Each number is 500 + 40 x the weight over the matrix's rms, rounded and kept within 0 to 999. Layers, rows and columns count from 0. Numbers have three digits each.

# gate: layer 7 MLP gate, 1792x448, rms 0.11, rows 760-773, columns 256-319
# up: layer 7 MLP up, 1792x448, rms 0.114, rows 760-772, columns 256-319
# down: layer 7 MLP down (transposed), 1792x448, rms 0.105, rows 760-772, columns 256-319
gate760:499559509463435463448548467445497484496551511413412511433464584498571452459486559532495486528531534475471505529464517484548459430537490505468491503525484522576559436514485489477479454496481450
up760:472422479520462516571460508508475540503535435554419522517452494568490546542474549576450428488466482544519456541447481475480520501433476483538535526535460537521551562439547581513549531428487474
down760:505505473444579451419523464544454463510535590522522454469522575525517420482461431476464488453575493446456503534543451491577539497521557506542508477450455468506527509488490436516505480447535502
gate761:512445503539516445504485584554496432561481551521448456511531475445511466425527442511519520521408523480484439447457514541500494433463480423568522486480554474446491485509446543494457498487496521
up761:544541541523469518565506428498574492475507544494431530454507481574402472462508549496464518541500496539511531547452531522532496515573408455505496521506426457424529466530524487462488507518482465
down761:523504503513477434465507489512476456483417525487507477542515523423517522547462502483549442478461502498485489510584483510477534465470596520559476530518527497505469468505506518493544501549460502
gate762:528472465543492483538583438570455447449480583488493535465493549489576485527485442468549526505553563540441483517537429558486471504545472457477556466484569500535509536511519530499499538444524516
up762:399512478518462471425480497552483546481516451515530547596497450499508483519465521482557499477531456470525529488476522483585449492505518481494472472454447552488512542516494434499476519483561567
down762:478493482552538579563520511456460497520460536461493466526476520525489558460572489522503495511510519487513505505417453570444501495452534462454520513525517521627512463504439482567487519519439474
gate763:567522526480541517519500500491477481533484451498473521492478496464487406475451562424501544513530492423464490582493534480490462536488507463538507488415541501580535496488426464504516529464523473
up763:399476468511408500548477439511469565532488531491479531450530522518535541522516477578461461447518504550490531447560477541471526554413530492417483523520481480520534539572457571545564495526496572
down763:467495566432562521487517499495445505480458564389444414461448507492531580513513523443565503459561417615462548560498469486510566427476506556580477492536484493537330501460494544512439518570489419
gate764:527556476494498438547550494486478457468534435452571496508465473479487457445474487483513472424460473491555475433476615505513510536507449448550461527512542411525492517486490527540476488574534489
up764:513461506414551575430499522528516566503514487504436460531500538460515529522566456510500450600451459444484510452467510573497458493475553529454598448487505533526546542510544532524543518537557486
down764:420508455541432540484464562446506510526462532498509525494435465553517519507525480567486475532543458559468511528434485483455500482452470507505460458515474492486462521525459565454514510440434509
gate765:495530497494466540477477529522476473548499512533448507520493483494506491502530465481531589522474431481515527499551527387560477519553512489515528487495449536482514513563518437443467457534515495
up765:570483479530547432555508559482506468486450543483434481450525500507505529481457523512508445521600503501478451447521513555541470522501550511449523518504535492537493526580455375488542553536485496
down765:462508529549504544502477477535525531536530510562486589525494576547537464511470500499496596503414475461527569511494504474469515477503474511535565446496449506468576462465504556539501430480498487
gate766:496533572505453506495539491502428549486518480475486545468503506467560566487425466485519527507454495543484546464443507563505515507563433486615473503440506476508554423510534532392497438553451440
up766:516562494503560469418495457453559387471484523511533496535497464483498515531439502504563480485586505535502568527463468472557524554440472496501429499498486522528568409522470536497556530493495491
down766:504482461531512527540441583532477545518484481562547448545489507510488533488533555516463461543523499472478448514514502462428509538521507521496590489551482521511592537468564405521464501490525418
gate767:509522478444553548455547436558522487442504556541495506457492469513509553533521496526545500513466477503431519487494486454504550506513538476515525515479536549512451494546490571453430562382442458
up767:538492516496562504520483567555512523437526527544446509585611460439488537462487434431526458503485506449505451404503547530517578498448410573524496492487491472524557481482478510591541407439551504
down767:458499484531486505514517442456501520521447485488549488506520543563531399468524532557517575559480509550504503460505418530525469583530478481473496430516560475491476442491576483478514489583452388
gate768:509459504451455467458548501478546616463468533499504475507523470465510518539380515498549468534490501438448473570550488508503481550541491477511462474488536503492507463500476520453520505568435439
up768:533587498488530511509478448475575476535499527494402495482484514485451509472527549526454483518532469592466500542578444538525533504584550520480515446476441472495436501494454510478497514522452468
down768:513540501542525513554570493488432502419477518446613543489541522487491492483507459472489461541457503469535465413439500469556430480439493553494498495486449521417553454447537446507515478546510582
gate769:490392502510549485537570519461472484514470475546466521527453427565600558539520527504525539512486529532487444483515523530512487446474465422560484502432571527552462568494409486426481541568500481
up769:401494504358499490535488491497426598512539537495520505499523508501528474532507477452521476448547507514468560490489534459466472470514446468440439482481425429533507504478449472435451471457483451
down769:546478559521490489433536524438474550519510477484547505416489445525508495555502492562476447432459545463514446501513423494515471509553611500515485546522486492474517515488570490581515512467539538
gate770:466445552535547518524481484515485514497434504549549496529535565468490483473472453554536489540531525507494621522478503563494521529514553486464466514519462438525542510555476487481378447549510495
up770:541567545418454542529529537460486464509517481496482508499489464501673491552555486359467544468547437490514505475418568427434512565511495561522523523523524497464511515420545507586527513465534472
down770:484480490568495465432517475482539402548486427483565496531475507522455403557483604450512518424387541478524387508547542426555441446541564454503505473506559505492521511574482501495592471503542477
gate771:533537451530491519483514414472509514482533527546561487458529518547489510498504475507504511504499464482442353441566531498437459489454510623528535514457468480519457538508572477480524502495512472
up771:411546440499460569585502467541576449526486517571504490519481536529474514544523535464502505505494465462541506532561526475498476509522487519503542553524526495478479521548506508487546468541470542
down771:535432483456553462546511420580539531585451475510517501471531490538441473479461521483519503415460489551495518550506486592465550485511564439456522566509506521383535473487486519476488479470518461
gate772:544486584486540572540545447501474459442482434478499543506581463516485533478516507540530476479446487497508482501539516487525419500519453530477489520525478500494518502502466549510518530514487480
up772:441514505466526557526540442455440421576483581497518478465490474486453513499498501485459475475512485494513443446536510509479509482510484501479523550477486451434532506490502536526508533555593392
down772:530540540530496469498513493477518499520487518530466566508466524475515515539569525494463528528468511509490485526541454572499546499508497499506480483459463497480508531506528500477515425579482462
gate773:448534530498477472572526510529606515535575460471462571558502487499446478482520450516511565563592477525552438540479456463483509498485521473546470529546487524515561564500442570484508566562522508